config.toml
n_layer = 22
d_mlp = 320
vocab_size = 1024
norm = "rmsnorm"
qk_norm = false
attn_scale = 0.125
tie_embeddings = false
init_std_o = 0.0
beta2 = 0.95
schedule = "wsd"
doc_mask = true
Each number is 500 + 40 x the weight over its row's rms, rounded and kept within 0 to 999. Layers, rows and columns count from 0. Numbers have three digits each. The size before them is the row's rms in percent of the matrix's.

# layer 16 MLP down (transposed), 320x128, rms 0.178, rows 102-138, columns 0-127
091:468495522426462477541505549589525500470507488473494473469557483530491555533527501523441512513532532492532488459506498467518572507496503530543564420515469464530500582501508505461511521517538548455478487569545482450534411507436432413428479521542512558461484542546496444483458554490522463552465502505505504494514480497530498497537478489543484457483456486637441531462491486500549483475367
104:529481515441532475465465519443425503532592529513540478481545497563517459530491445472415420500519598525505500440484505522429466532455532512515484459532488558531502582465512451510571527461488511465535521461550465496540516463536525486452523527542488495535554460453567467429514500498541564512525497590482497493507472550504483477506449503519517441495473604473465429475568551485482528493565
099:498524545528527515535517520492427487575504519418459413445507504519528432560464511471508487503516506473458549480509469534568570447475536516415492489491573503553526542555471557503535512479516461433444486489519463437511524479598519505461538462488487454486523446489447498526443480491501518434519496498500569540541520511502459478424520494550451546523581448539498565497577488549551459427505
105:488528510461471451504489517519578508447499545340536505506491483436504488448496440484509536455494413488580536540518548566506433512477468521534482538479529446463438531493504490509514473485561512457483561520490428453485546501517548519510525527465516504502523414552527462494532513487425508444484587464506486497524551523476505546495497508540495538509559501392437502505543524531428485563470
109:484544494464562500477485551481458492465584504528438536507519526476482464519473485515465520531449569447468495516540520462463501556480453511517450527488552517560495397462508494530558533451494510551531425542467582502537462549481470447470468502535512564513396470506453500511511433451461563518470560498596472532517527439433506493478522525542509434476462536538498490554526432428534530470459
099:503489510470462499500443439547525502436454524522441479542454440490510511538535532459527482522487546508508583525551542484530490496497446466496462580539459419511501548496485581464512461535383486442487456524512489491551515556481485496520563508446467505522423439510441550455493517539481512496455503490532504565475503527433409522435446561527424524505609485473518528471462540524492523497527
102:468544504610538497480495530503489539538514535515542531503451511427495521493552564525453474538496476469478490503477485484423569569522433529486471530460580431466543533538528451528545580461497471522508435494468524444555487453530499442486538571447536498540489424555576497529483489536514493495513503442507423415435544465509493526527529444518539539469521478483565512593493491493487521519541
095:537529464509542475467473490467472487496493568509543402456575490576545507554524548466452436535523442546540498554439472463497485411576533496522569551516527555521524473501494488605502453537530490518457510487511498541499460482570475530483411407425569479555506486504540499483470487529522499506527528421507549488457507468381485481454471476536555502529492508496518529498480505536499476498498
092:476484521520476506463528443479409595554524489465525536440473497439510569579499468435489481533463500510548458470423530496488549554448452456468413428493529494483521518510594500557402518545490428540499563486501460479539540526487493464483507568484474555530432526473494512535431491482529450538497470532533515468545542533577453523559493422463506482505507482492510494480477494527500509439500
098:553525486506412531544522480458421467475487526553441543492499420549448464528486531474493571555517524535509491484543506512506463571560516575566501443522475550526484447521520478485444489458492511538460570502573492499467537572479457535481550525493515538435524508539546438468532568478426500454445460451505460459510424527485487528533504493511581509566517512479584445454508458484520478505453
103:454566530487540479529501501423488572537546536401466511474521499505563550522502474528520412454461530519478532580450523573506480483484516589521489504506504558564476500525502468499477534502468500547505507494533425517461504498568435603488508471503492487526611495475480553456498443505468496577500515578537588502470469566532491494530484467465538552484469498483518509505543428458527502537549
100:468549500518629447476568543456485475476519452502497513535465464431541543489450487584474497476487463419534465487527559576551491500513458509526490474527468545447490556491533469439461469478548490470500508516483529517490498567500532463500583487454512474542479505496510554464495497528467486542583541426550454471570542474515545473491453545428476489426574500571502472475513430481505516512435
098:506491505455519504440501467402420570507488449502537520514491551512572464507501465450515514539529441444462554489554524432497474506524482465544415462568522540449529494479576512553543557455512481510501517504473505514505518479526442519548476442556508476490447433576505491512427487471456488405511443528502556485508477500455536459561556485480384489525476542506473501591493531479484522513476
094:476493450476453508503500506484480517557485556429561491549522526531512505542515524499500554463457502488507444510509507478523564540551473554539534497495488463473504551534465581477551569509526433440579559407477451450484542464471547479435481490530444619490508503477530505489491505507483575518479540561521407498480513466493478502448481517467488460493480523525493592545515501554446540416413
086:502533513597497496561420578525541521545456467491527487518501452512532607479519534499525443471441470501468492528530581494555489527492524532492532445418492446517520459478449526480484510463487512504447515576539543575449466473461572537500561452490580505491525564517507524487520534492502441508487474536496506486525515496545466481580451533471584467480494457566511468535444442526434550509445
101:485469534561499516478480523441441454565538550461529479451501497434519522518481589484513501492605474555551580497473481477541456512482489501523452533431525548522462471526468491489545511490442480520434442459454544475486583452492466468539495537399533471482457510550547488573508549472413472503480543513528531526485485482532534458585461534483484465527464460519485467430506480547459433540465
100:473477518469438529585482478448509415536463507505544580527527445502480505578527417520539415561586499511403535467497520461525545494459544546526486510445498555528518468525581484532524484443447450546497462464536482435486513457537515521527483435540551518546459575473463497521528544506498537499509505539526441571509458485504481516507533496577459474463508473421534525526485511488525465472550
099:446482551523471468490496501488549565481490445460457509510462490506470476522509498537460481433468471523514479576459479496537457511563463556491436472467528497468472510543492540505563475474543544516575463488486514509554481524511476470511524490448505554536526492502482503488555521456517533510440428448546456613527437331445506479461479503516578484489531527430522520376514475486490493488502
099:495465479497466473521549541545530468567463496558576504466514507540512463504433520505546425568561470483555532507463496453476522469496497478525495540496498486482477475506442507557454420514563542487419478550485464537497536533511464519500477486508517489521617498467527486468487509490529409570470429509461547501518476471520425535553500575451531536516465562483479484608500476491423516528595
105:448512488456501477559499532538505510586542517531501525520378451522473439438454562510503447552398515534490556487528478565456458496540444510496547516478459513498466533515462525537501500456510561454535533527509531447542509474439490531576507465537462521545617554500587504470518520503499441503521529439462548458504459465447471463465448496565537439492484467457505490481484506453512493539464
106:522496540499424460486537532521525462568518534547540553488473526486551564597496486488473545572467491476478555521484475487475538479434504502541384531519496488472502440505419543492518582468602528447551534523415501514474502505484543469450563506524459485511571557545518470482521502510492464470493442506417505502476566498541513497487514416473433458462486455500469491524500468561547473535473
096:461558422485436509437541580454555524477553538467485527524528454586545451488532556502531454498448552502457485498538545547508510543516450576485564424480509460526477533484462442467501577507521444534421456528471536617494447528441482512487486497584526543492469482524482537445491513518465478550529508516421490499534416560547486536508493519507512490524543491480478512551460475476481496510493
107:520479551488553505473467472442553538475475470603499462485507452490515551546515521509462470475526555486555474481454529574504567523537449464510451461526518485526450454508457497581538525502482613482479514501558555551492504454487485570524536465440525540464537438567490496522490546485558474591442521473480541454439557469469487514468496517528526500491539523525543485521563504494588449570440
104:468536515486530458490539444496475482528503566454438497459506481559477473523493494495504490434460539467521450523488454453485526387546461582529519488504478433522456533566533521572458466522465470511473465499553500523416490478504432494500495628561516484507518535455522430498485458441414471499530542556557495437473555439512539467556495510499543471578477533520500439468465497528515512487450
099:497480552504505507533425496466534590467460479417503503492460558430541520480455501539452524563553567472510468556549518534510466480454528488547543455497467489471395566434493520460593444464539557524513468493517458477500545481488556477474506474521515437510501500538490457489449489547592530489521559562462524433460452527552435509467495470462521522520557489484497475498438576478534461503487
104:517481497529480420480494512492491494538487524504498512423551486445438485522503564528486539509549576411542392515479529505495508484537508495503429543526486466455503443507550505480460550440501535567524536588493511575482491500545479500452490511454539477529490508536486510483545541496520547530563537558492487535490414512503460502546559583452524577463518484427531579477493589561536474483450
103:491509600474465502505551477513431526510437510494513518499568425529510463444509501484462500490499476533479475501490502491558460561590522573497552499516572435566489500493493521497450492520478496558490479510513552474506546524559495506503454621462531428548450411523491491476440570487556467542493443498462504442490498536357494497480492496460533510529529519471465500541482545547486448539476
100:522521397511486526562508585459566508523478485494501517471464527493443450532470515518514434440484586499517499514462491498510485512495450513441537484497487495606498590470554479483437472519517508494527516567466536493461489534495545522536505554496492498484495412502417486465546440469468510592524409434486546527519526439498580490502569530529474430522440525525447505529470517547501518487442
105:514514502488454567518476498503514542578516524522511548489517444585557503527489510474478499504517508432568554498545493547549490514528553550543438494526458559473553551483478524424506457477490495530484589504562531522469543451435498495513543508476562486483442552556439524471536539497498542449561530499490519441466570491498485509427419436432446505540547516496520464544397533506489515472567
103:516486539538548508496518527480455506465459538535501495477473512502505502427567524463522576538477535455507459569495570513463589502469519467414422529512407521529574446505541424490507516458504459550496504482497511419518461476548484480499494483529510478488524460488523572524509503557461513500581472435561397547490463563483456519524453504500506507493412479540433568491460501483487559532548
106:473466513496539588478505506541555498521596558442504495567489491500543494479531465482480569514513486536517469440514588477481522450491475436491421591557487481495484524547449422525553524459506457525471551472578511519485515525559544475500526538569481480459489529470492529443520479548509559533533525570487567523518488501434486514561456524474489533483468557536453543437476424493557543526446
099:469508508494524520482500470492495528405538536464428467467535537517486432575524428437544493449514469496469494498482434457563495410503476584512471502528456487508461471441494493497515517493432503473503459460491549478543521481487514580433582591532483447497519483454469459450517546508488492540516489507556499469521543441560520470529531497565555411560485436453502558515530477483557546513439
103:503538534509480546456463521542504481473491491517432516558592576516568527555417509540578388491468539489482442537533478485484547486535447473514477421535497495498475530551520489534495442524502533470554573481514549489443449438532523446509559474503499397464569552483563532497575516534483496465506535541499456528444485471438512536521491538437501541537489480485533463504468503488491542559523
100:516506557531565480419509517521504542514489466399537487500518529463521426512452507495500416545508476501479456480551499528429528538474487509547467551510444498483463506512472417509508536489500473608492483424512524428479451496489489455532507477493532480425482514529471494487522543478468495539515511480587558552504546527580525491472555507461491499466476495567427414632442533517518509489528
093:408509530537514479518499503456448543461494545482421475450556482484493499448554584539483519519491414453566494538488485509496527514522452458550474432515511504460487529512437496476481503478443436433495444437509468456523605535535555533521528553481464516495546515504438476508390555501467497512506486450520500465498545473515442533482456560506517495538449478545511484475555544437529428511582
094:470506468524471530521477573493530494489449483501498473566552459492515478485442510596519528477458511497463429472481469476525540452604519531503592558428524469536512519572552496517486573460469483475444486478534521532502477493491477565486435460545496524572427518558536451535546535500451473465464531438504455521478522545466539516497520447506455473548538565506454495571425481477473413547508
096:487495520569500520511521443474506507536531445607456519571495459497517603450551513589516532569461431497510539592523519452538501512458436546527479556576554498528512492518527539514537490467474452478471445519507500508439404495446540532537503487479520516423470526518591494536565511484420544504493468435470498526557487486514468468541479444503502472479544466477538476509549491498489520546485
# layer 16 MLP gate, 320x128, rms 0.166, rows 103-138, columns 0-127
099:490530434474505484454539509436480523542417494474487511500520521490446536497517534506489457480433536507490497483485438493574593462552550545502569495472556541589472476485538536451492488465549595487507503538517434513526528450510469508544534458488537553449471403472471510488505450430489532509492424504416472471499443418499539578540474525455533484511466458480439492495486497523448545563526
103:475458525480537486484561444468538488477478559532449540539478498498483495542459528454475468421398491546532481491557476498464525490477473562494591558511449557468504566420476500452504477543447527500521465564509505532502456588550483481552503524495486482567498531472472464471460514555525524520575516584448515502494447496524534398456530442455471448538556441519446476456503468498521551520514
100:475506492485458501469574549567518521469508537433588458505463434479482531437465411452467449565546478515489532498518414461485520508432562520458464564518471486533509490465493529483504467455523527567543493497520441514486458498506498510495522514489552427578558436464429501507465476495518474507583548530467510521542507496469455529545471441617470486535474487450497480578464493509454456460480
107:523515485496548524582484506558495453538519440516441511475526496530506573498528436548450463457508520493452450507562489503511414521498540561506505544516481577516515476517554541458519484413475543523456456519504483509484484508509422439420542463521528561546486439469524481525566504496556571564497468530545531469563478557427480537492568461470478455466474515541455485470520408565508464515542
101:522496474474489536454587485467521512492457518537518535448493524465515496505532505549530532506476488527412580514486553506526538470630461521504470513464494466496543438514535507510532566500452507536557544529487411488562513527524469483546530485533524472552544529561497483444465416444518504461505513441457516531522504488513514524519562473407493490526508408528494521505581422468434584463549
097:543536410541487469468535588506435519526416539489489432491500508526489559570560519573501510472433431530465530463502587484497490442427470489441517504508435469527489463527472487533567483500475518507465507531522443570471518505486467489468542512552491485504553482472414545490589545554490509434505529491513608568502485522462468493448479463495500491487502523527529521493577462503465485469440
093:528507485502462519434438489461512496519495500471468465537456469492546519540420475505570528540527569542490561549503516458528540555487548502475528562447547520563482446474485429450428495523537473542566476442581459473512489506460526465446544548577502536461425454535476476516479476476556474464544528496494461499446477483548610523488468491506515505436461527514437454476410478484480544556516
088:466522513536565498474555461502490566473496575511434521549450503445498495553516459572496514487457436477528575523490515399547485496524526485544578536470524467490502449468502413452511476430542429516508522576535532567536531464473468506499529507548517412496457448487597516478521510502520480479536477510517495543499545609482555510474482501448468511445575538488526558500468503495515455451495
098:472434489465460495491522494433521457486437570517564519496461477536512528513439522461448528446502471462581501540501456524565562496457430500452451522492482482523479516518537461481510495575505497506510546461562487525438454435437470424465452540506488492476487529460437523468519492500509572473493497590493520503484445502577587425486527470442521456440516518467469525488500473477517408470409
104:458491538443542482529430520565573463469549467486545485516581601508517404492487539472533489422481459391582472450548497503535418511430491461466513489523505499502537533450461566539458551565466513508520494502466502501502489494521555506521486509460496539562475437519568509518529552550566453551505503528494506547545488539513477510537458533474534493492509450487505415497561502538492498462544
103:487448438509455514512474479496465446442516473508516523505540514457526451501492587492488489508545502480462536568524482454460513464522509450531529486477448447449541448525513474467570474508516451491504460487444438530542466487471417402557472477514479500417600462513516455478450546544542399434439575553507505482540503444522464526453491488452479519492438547461448528527451475542486487510440
100:494530492528459504546473513526423552435531553509545526522504519505488527533478501455446439512497521527499497453499428483485503462463484578467536497538558497421521460459453539493497540405572592511422517432462553482507489500442432454514481501499535506520503456539485509485399447588491498481468497440560566559518437475529464489531547499544481517522436494492461476510541563473506577522476
106:517551512505456517538512483526516464481492483522527561494483474525506497506550498504431551537520504488488588462532485492489532555448551537418509566491497561460486542524433488459490566540427575472465451449484534548544525486492518545463476517545470497578429546412463486501545397488489482511531508488541496472544507429554561475495522447567540459495477449504428438529572549484551472457510
104:574547498516480480507629465484506543481543484466456502428508488410449545491531483461489491536477530464480488512525529473536498489510480489495515510498487491494537481455442549503574551493438482512589485478513528446615476495592400541422498466504478531586515407487498481460534475537504532425498513472523490500546530551501474445512483505514484478510541513539402516503498441481509522442530
104:534487459549549590477476492548473560480537498515542485527448449441520443583442563446531493449503455488537474546517503481538448489496565512611543575512480551536542473527527493516536530465497475546533480467571462504553499494501487489516497493489560481496514524560494536469533539433438514481527434524473565438469450516543489554424487541499492516505440561477547527541544503484516466424429
096:418486515594474520458511522438538448551481477570512507523492570449464544497475565461485423475505446484509555498536547516544461435509459519513419546446424509494545588475506388531554478491541542565524494483490546518485481557511497502496489493526514505551548498504535513440500497471474436496514485481501489540441495469452491572520522522461498465456487459501510566430488495503588421462483
091:507501520481455481406460523408523466466521501426513535560553484467481567505529465483427443563488467465520480539552454532476497439588459507539519516490491429470494526477544452455509506517463529489528493519531445510520446479548507432544488515447550442563485509506522505482469551494500528460591436490457498485462481528504539489518535509506472491563434616599580518514489520545504488476478
092:485491541519493503526477522497497533507515519520519469510452487548510458532447601533465483563544534473437462413450493468455561485536481503504459513537484475516485489424550484505568449553526437484479457411525528494581473461502553532520502445515546512466455503440572450515553451544509497477475525458468520530429473533432510550429516451431527429517521506527475486588472468452439536553462
101:487551538567533510546566494502572442450489506530500445486546429527546470602516487448470471498560458496479546531552477431494509545572504539605490453528510489557480522549503517509495557462522565538524507453495494404524478510467507525458440523525524491512531518466488448509563545438536492451481514526508513456487469496477521541580465389524490479528571484482505396512531497496509518476499
094:490501491526545520487498489523463486473543474545552528567392508468501558474522509462442543512481511505505457504528480457469494523489484486473575555480511494595442516542565561508482472564497460443567458414446547503572511456538481538500486441470500507586464486512502509508511489524509491482459447509437526479464549441543435555429434467465458467449474470557487536468485483394495560463494
105:556605486512552480506451506490466554566482485427562447519554497522425463489429450480517514471510538474552461506478534557527416441494492429479482456476531520542532441557541455491471465453483483500577538527470518528575447561480435588494533489461503483499523446512480548556465550473463480467487517481506487473479511516483466417476441506498527490448436519526566496476518452492531567490542
106:499477454582498484503467555481412477491547535492469481568456540469457552541535486482516481463484505424542505524462497475463529540438568554572530464535456453513530561551524476549579549443479482535487496457491438513456540484529503464442486493490493503511478530577467562448500474477539587511490511459469517465447483537449441419464566484499442522494539507538523450529474513395517480516554
105:461481434458477482484529462530514579560524485572575537465487533511426464462479513520489498478414477564537497543464531518508517526490473567504461503428509467526542524491544501479487413436514448514522484538524532567529486517507493505523489521456518487483566558496525542542545530487502490479536497488497483469469530432457433474493530382475512378470580478553532506513608514515532501471442
098:504533462575514561540489479472502499505506437462539464533515463437499468574505496421461472579502519428496477528501498441522501536457447464459517469437542532546478535537498589485451506558565458501500527516477529479533488500494508551532516457505486464524547513565467508430592516496499436483530470594531593550425552466469505518493578443538475453444547556514498475497531537529495450502474
096:492520516562501460524448426516433596554484552550571466517430427456482577464483480531486471452510482503436490526471465479553448467494534525535414549584501512524529493479530537477461461468465478518462535413488536469499517486485450475475522494486533565477473485463511506453545485491490417465518502510470517491528550454479467492511463572463506459459478574475483495543539444387558534490469
105:472521484442499551552509459509498457506518473399483443497443484513529522484523456474490495517423465509436525465483553504449497556519456539540595479511491449563482464513443481494599494484428527510469486533580462524444570517506548469526473525445509542575514490492566462469464499459582491507560505482459544546489600477490499517518440456478563490461452497466521427525498487517505481439553
098:542538582570461496525451471432466417461558478504472475501455554521432463566591454502467482491476489515496508504531538568508517447473445544550571492515524515449536514508496450419487435461498467573476464512542474497493481465525534499474549499533449483498481444504569492528453558522554472535509504512429447553499479446531470496463527460450570548518477479487524463509531389519534452528486
099:557450418538469461555428519514466480528484460498484475531551528511563527491473550481473463453532440503483488431528584499499516484524519511505515473464566463458510482521500533525487482525453438458467576416459462542541479530490436457515528475510484483493468526385528467513459451524540609503466485496479516557472475466479516474612551454449495569448524531512552507473464513563530491444492
105:459541503510549531462538540516547460446555480504407467505523539487488496507441569534481483523479481546471497489577515481485482497466492522497557541539500578526437469474452516482503484547518491490507520512548522519534504539557532528502484428485462498545557523472549570447449477572529502529617452575442554504499500485469466508563469544498537431542523600572533461496490563508421440508485
100:444470457508535487525513462484535468543488487491466511507549502489486526545455518493447529488522453473489523505519496513509504549420442547538449452511412514444517455534557526586587573507460482538470539508505542502510507421387524474565470480453472505533488504452448494564543442547455576499488505548511533420435505519526468501468407567500524540463476481478512477536483508491504570545578
102:537559483508431499464595458531484438527416480542596493447505504496478536426510546494490459556466562441487540469505519542446518546455471487492471567497483481488565501566551481523577474502490539525480595515494516512462466587532521450549472543456450535482541531505454526502490549457490504497461520464510556477479568517388488487534490484491492553435484500508465511445548496509441472545489
099:416538436578560457423461552553474552545535505534469560514536608475453488554431492482513436549482485561478454487535466540489505492535498570462505465541488504460503449548509492502517590541532503502518484495524462483554538607445510491503484462501494511497523552468463512486499568502485465501558482471501533469482488407474450472483512575550522469480507499518556504554490496553444556557481
109:504473460442505405450486502475501553544480511481513455533503506447455553524481483538529497515433508490445481504461554451477517497515490494455571514515527453498433582494529488441453440572467584527509503466493517555541497540531441485531521549564484413532495550511608530539478520550484496442487459451443510487504462484480464505591531548468417460460459484448469492466510481513463526449426
095:530559475540556451508519515514418452423586440550531528559506426538545465479542463495478484471467507490495525459564470399460540545530561514561464519449483468463491424514528546464556541535530546465486532525554444534508507463493516523505486528510495533508486434540442469473500510555518443502454481522433523548535490507529549562456443509496406463526515421537514568472489499526502521460503
094:482542499516545541504518505485435546553504596535581489448501500553472531536511485443430484476471561507546510482467532545440528546555483527472514514621458550531489514465509515552519571468535512468449550502558536551503545500599513551486458471472506500522454486492428538487537512551538507467479468512539497524432494549509525438565479512534501605526504420513480501457548511427512502531504
093:483505471481474474458447504459486420482579477513462475488515524476441475498492567521404453531489538509508520564510537500416505483555467509495515410543478435501516529577403505522501427468489519521519468442543464544487438466518473513420452508548450572452516544492491478457476497477500549479555554554518456505554519544521462507443473490444414430466508558532445509516487508528460520495546
# layer 16 MLP up, 320x128, rms 0.157, rows 103-138, columns 0-127
097:470520507462541486564482542490517530475438589458491480595514481455499541514526475502510424521426524500527547467535522538530505483497512448484529462454525512534573548487527531534491501472441532555506427513513509511452477471545569471435550480530453465466487492580465465548476563442373460504470502558443496502539462514451507516456604463509517476505460533462561477456495488454528476469560
097:472484517537429530422513474523533507488506498516567426529448496523476490512488424495530499485456572536508418496571511513505504540491510487536536552487504481547535433579477481504552454480505533483462440521557421533492452551474417545505501542466541512490566468519466501450535535417538544519538500478447537578532485536455501520513487514466486482483518544475504543442638583531542493526504
101:491520460483518451479503511446480461458547549509569493446560513581470470507523475486483484442482612507422477443549439494433556485441506524580512453472520428433512537376474473545502531475478442510490457581504579461538504522531497481495498484496505564465502480512455520483415513509498500496522480504499541463523473458551542509503472567497456433469503446484552548547496541489550473493477
114:537502605465515508547479517503469534534487418531559472497543491421533518553500509487555495552548564474567514491573585441534491523473521440484501492539478473524530485492504516462464539514523503468521562459512518468559500506518555521488605547495560499519476542533485496550515490573532521510512562537531528570594589537490536446494455521493543453444530452436507490503516447497542463430514
106:539446560500499460499468493466516460469563558487505427526476460458456503504489536492591500481528498496537464505488507492544484557536464471550483504570538463508539417545519451418522530533566571487490446484515516506495524523446554447473488442444511596504462601522523520463484493501484523511542510495582488511510510518504425495567467466428466526482581435469511469443439467506490514530591
100:540522505484469562450526477475439554516444539422521435542468516555500485488495502503418514491471535530472549476552510436500540451536519495562491516467503482423537514484437560571512469467593433464512514470489490521387516536533452553466427481464499499509581499515531480471539447557443494519491509456514599511538555467477482471495492501479507477480489481512428438465473506496504505473606
086:404485601477513453471457503519493510489493525475496509484489476471480475487548508469493510456532527538557531519537502436579586526496531470551463553462514534514512533466523517543433529420503534507449540456487499500534509491492486445543505433528530509428548514567456414513496475472498524509456489564486563509490467432444467526456488447470478497592556488549578420475512503492459496500612
088:544495530478471445585467541548505501386428561471585524564505527477551486535497513512500479493464537492546510472508480443496483476482576466452503503494525440418503534517508447418416482441498510520460556538508487536460464442445485469479523524549520504484521507472592432508458470456545467517541473432474485500450544462499480516471487540472464462504549464471426462506440476539541465427507
098:470500530565526485570543497544464508527447450451494452481564515514451500520374525482474437462495406545537476522452533499528409467446516427530475466556533513471476586539532505418544483518469516497492521451525494528450499484543559558449498502477521491529535495493499525532424506450452511503469546551489521509520466471456548491508514488495459447455503542488509588553542479495526460425577
104:447534527519571425491513542518503486547508563500494502523545507477540446516432508489481494442493500524500518445526453498510420468440493540449510475538564544532455587542450462519483515502551510479530518517510467521469478531463466512425419533519424483529569494462563477514477545447503538509533530482569458489481444542471457546505426533412438566481525440508563564502454493463470437560488
101:535491475471432545504510457410420531479490537520580437540502489570482421471521468473542472438496525559468451526480498439447508561525540473524557484467499534547531416546429452568442488482511481442485483454488444511519541458481588488472513557481505499534563477471517487452517530496483471583499484513463557509426493472459540532503441555517460470477444491531518561518457512451468498481464
096:465501525460506510533537482383400521587542488455491491532562509493570524533531489499531499510501435498506520520512457500507475440562453505564484515494456506489500484516550528503542554477496496589507481480498550523508530552444502560481575581572482475535468545495487552554551513600538462508536510459525525521501553437485479546417491510493537453513424524487493502599503531457503433480490
094:462445469500430504503477520459530555518447570462497494513514535497481567514560538483474529492478538538462463514508510501461505471533501438430537526607445520526481471517416493437578501518488430498498481482456518570457501472477463489510455504478508427530515460578464541449496556536497489546473503547430511520530448503482490542488467484546518488468441439592434570454438481555485458425460
104:445510502477462497554459567477521502521473476513497586514516433474454468455429502509593510516523478546503465585442535510498473608531482566530497516511485514501481440494456452545537482482572548546488476554559538476473467530496520454543527518532572482468506512517430443497493496510496462485494539489486562450477434530544476558496499521389572490526558431526558429530452536493528515481524
104:509447513437542540551595538444468499487529494454572530486472506489560446482515421446526497467563571495545513460543531529480469522490468523472502473532526563564464496511490465486530406492490498511545534584574478532555499521496557502414471475487510540448537506504465522520479513562540487558530546483554445482563497528573551468563445557486507511493484530527493448520568523529499543418519
089:533477494488412500513600476488498546462459536460516567500486490500550470519500511491552491554546493583492560479456499446537491522527482500488546552432508484439488501468573470451530463526586473539422461583475502588461512468597455480515418530466495521518498463494479548539508491461534427421452546542455562532481495477527552533476499475481517521480500503486550560497537492502590489501510
099:461485491493504463535583475504530489491502509500511470485519491448488521537484555466553495497531433578551548461423477495540493508485546568460420485492490505477523505437553522492501484461513464439513517537454544456478466558444438488474517445522430504517532534479460514508471486484531583562406520474579534594568500549545545497547524541417508490538454425474537496578473510567490464522470
091:475455510513423460542468509483524446496438490534551549484467584468511505576495468438488473522476505517441418437568480461575534502504485528472498510512575540475547565429502522465434532497494486513488530562500474495622437463533515505468465464516529498499466519514526467521524502506477451456519530439484531517503541429507480613568547524469471494533495549566519499495538560519486456422488
100:489536488533445507531468560520468563490450519492533446568511506468550550512502549538462525572454499512489559489501522424542518450587480465474569557488493570487496483472449498419539503527566474489516513481472504518551538463458467471498526573518494532570560494505454487550559467509501511459522532478427568539516570444562453517528473533522506521497507479453527471521515411469560390542486
101:591562475502484446570418490554483535534508477463538468521525494487453557497469473497506571519506483507520500483506496530471486448572439520397593453433460522486387464529463484505473488553491469519514437461506483473490449502529486502472503520588450441553447495533543527489515419428473547496486505532547480489545523474528461525458458529440446506532492538515477574481467530507549458549495
098:577501519513494544514497513530421505515504475528518446502478475534410499482503544430524442514486509446530515540509463398448437536480511526529469562477486462547506540466527486543467497441583495415456556537483515422487486577510504489475464513577518426502543557545483478451496523531448487445505374481448500495489482537540564438511471535443464524556484529431518480503490477468509506517526
112:491530378518445479483481530499509499583496486460496499536508580497537488409502437513501576505532439445515536540576602556486510532453470527532478451450534470550479550478562523529435499532493459536499468483495563515461477518580528447480481506540491527512452531465506471428462467565406451503519442485499491484464514454473468531531454519511481476529506543565480510509476556464482549454459
100:490538402549443557551492457496486497539511412497472495515596485503462478489496479511568560521503462550554551481482532521497522496420470433464545437375458566524432461505488550456484506482483509486530547518515473488549553466537470470509527490485405465479460523496495443413487465460533442486506441504454508502500470487476498496437445500526428493538488436500554482486541537511478498485556
101:461545457538524494523492487543469450523498516528475517510483569485558481497538469516568494527406486423430479528458506523471501477483412554467479474472526569463450440499520515472515605502504499485567480535531564526465472461497507441564511560514474487456505472486544511419450439556492480497453399512527564561523457454483525433462464500549517535545445547485456473490463526514482477427542
103:459474481480502526499523533460525491488481425482481462481491474472531533495478390594539462472509498473520471526510462564528467468539473424523459467496549477546511509492501483510518506566457607492438504469500507519556513461440529518517458497525481432422529541472507501487466400404553480569444485496481475478586443451503456443476522518525479508553502481504590438506514482470520437427532
106:473533407534512427572463542492460506506535417535512490515525485433512543464503520482501491490475521521532474427572511552495420546430549570483506478556454493482468514555479479543506558485474516448507468450533516414509526521459474513484495453536506512460414454574506519519508489556417460511399471538556435451511516495495529491470524573529496448533478514493510493485505544504400484460466
100:506506571486542463489533523500504485481557527500501499538519486460501540539528467442582498539535525547456505519491456506546498524498427564556426465489469490492488511504460584509579441467547531541549388453581521554467457445446492540503590489555439498478504509522506505499478537528535473458479483519463438468487456429449462451502470510467523600481469469528529436464535445491565458516502
097:565441511460409531521511436485523507429445564464500462610475520522488458576506510497496515514540488468512490453449561533461482511515519538526485489500463505474470562513536491439502460508505461516542455529460492593498528557507457504488498464480474522446533512486516516537551514582483533458511484475538599468511505442439518539539488527555596545580514510422540491493463483521442404500498
100:473527473522466486495539577490438445487548467469457490495456508511382527528439568466475523497455440545544570447521496494512491477552511528598469469498489462566504506518513518458532540548516539534479565519433530557451436451454548523462477503528491477496466555488445513478469566523512451535515535435508536518474622452496443495538521490504560479487490519484506485483584451510498498584481
102:551512495486566468468435482510462475524504541434490490534456596496487650499585431505524561552498501527432504516528484522511528561558564543482528466511529439458508522492464519473537413445540477475504514482553530575498454519523525532522555470423517501508523459542536495491470504530522575466514496426512527560519532453547509498525567551518526470545542518546480537541480447481498459490496
097:539500549506429471519501605508495516488522489453522510464536537521520525492481503445550502505447506521566451453473511462538514509519529526580450493584469473486443556454529518540522560421518531499519529517488483508426567493520485559470504449517403563518435421488450540517512543443487450500442475489467571449566466528560518479544480507444431554513514477480482525533518525537462506581546
104:451562451511556487543504548549509465540521568446522516475483508438485507460543498515472534541560525485530500460496526544565461520477456519524509450543398504511466552508477472487574486553486493501542515446462445499520518470559500451501514447495508500418502520465536533534502496513555472644516514504412527483508503481450480453501523537539479525541538505464484479533487493464494557642584
103:567477526522537449489468477475521551501510540440520409473547495474498491426481453560486370442485562462491466457589498508497504525478518496470479541511490522519492562540455460475454463473460515533459546485554419441443468508460543451416479467575526496527478463507434551463498501445500512545519492535565523472466532508476547555516549555485537528427547501526572504526515557514509493525492
098:526513516510596513511546487491469499467459455517497446577487495486479503481534472484466474501525560517595477422594459412468447559523480495550506537531487511522506486495440552494464488499482517437398476521515513430529514463523405545505476443456497570486486503561451530487488430534522441536517574572482505502552530528491525517450516498514459494433542478496494505578438533524444515458534
094:458556473482460561459443476444491587523532440496431553520509526520493523541552479482632503475493454565522510538503473509542545519478473449439566470450495443458531553544504427575551450497571469511506563510441508485460565503449458518481458518502438490484531493481492477465507462515537406511492465527399497495529505479432475482487510512541480479482514527517504516574478505531535508428503
105:586504488514443463482476535506497484494477509508423512401490447437441437542443489470468515486533464477477561442519421465478532459525565485546416507549554506557485512579536469488446521521427488478516468536468523527523601536484445498452556544497489507588485498471442465521510506520536610495481534503459519515502492508491488534479505497477500550518493514578476528583472499538460431501475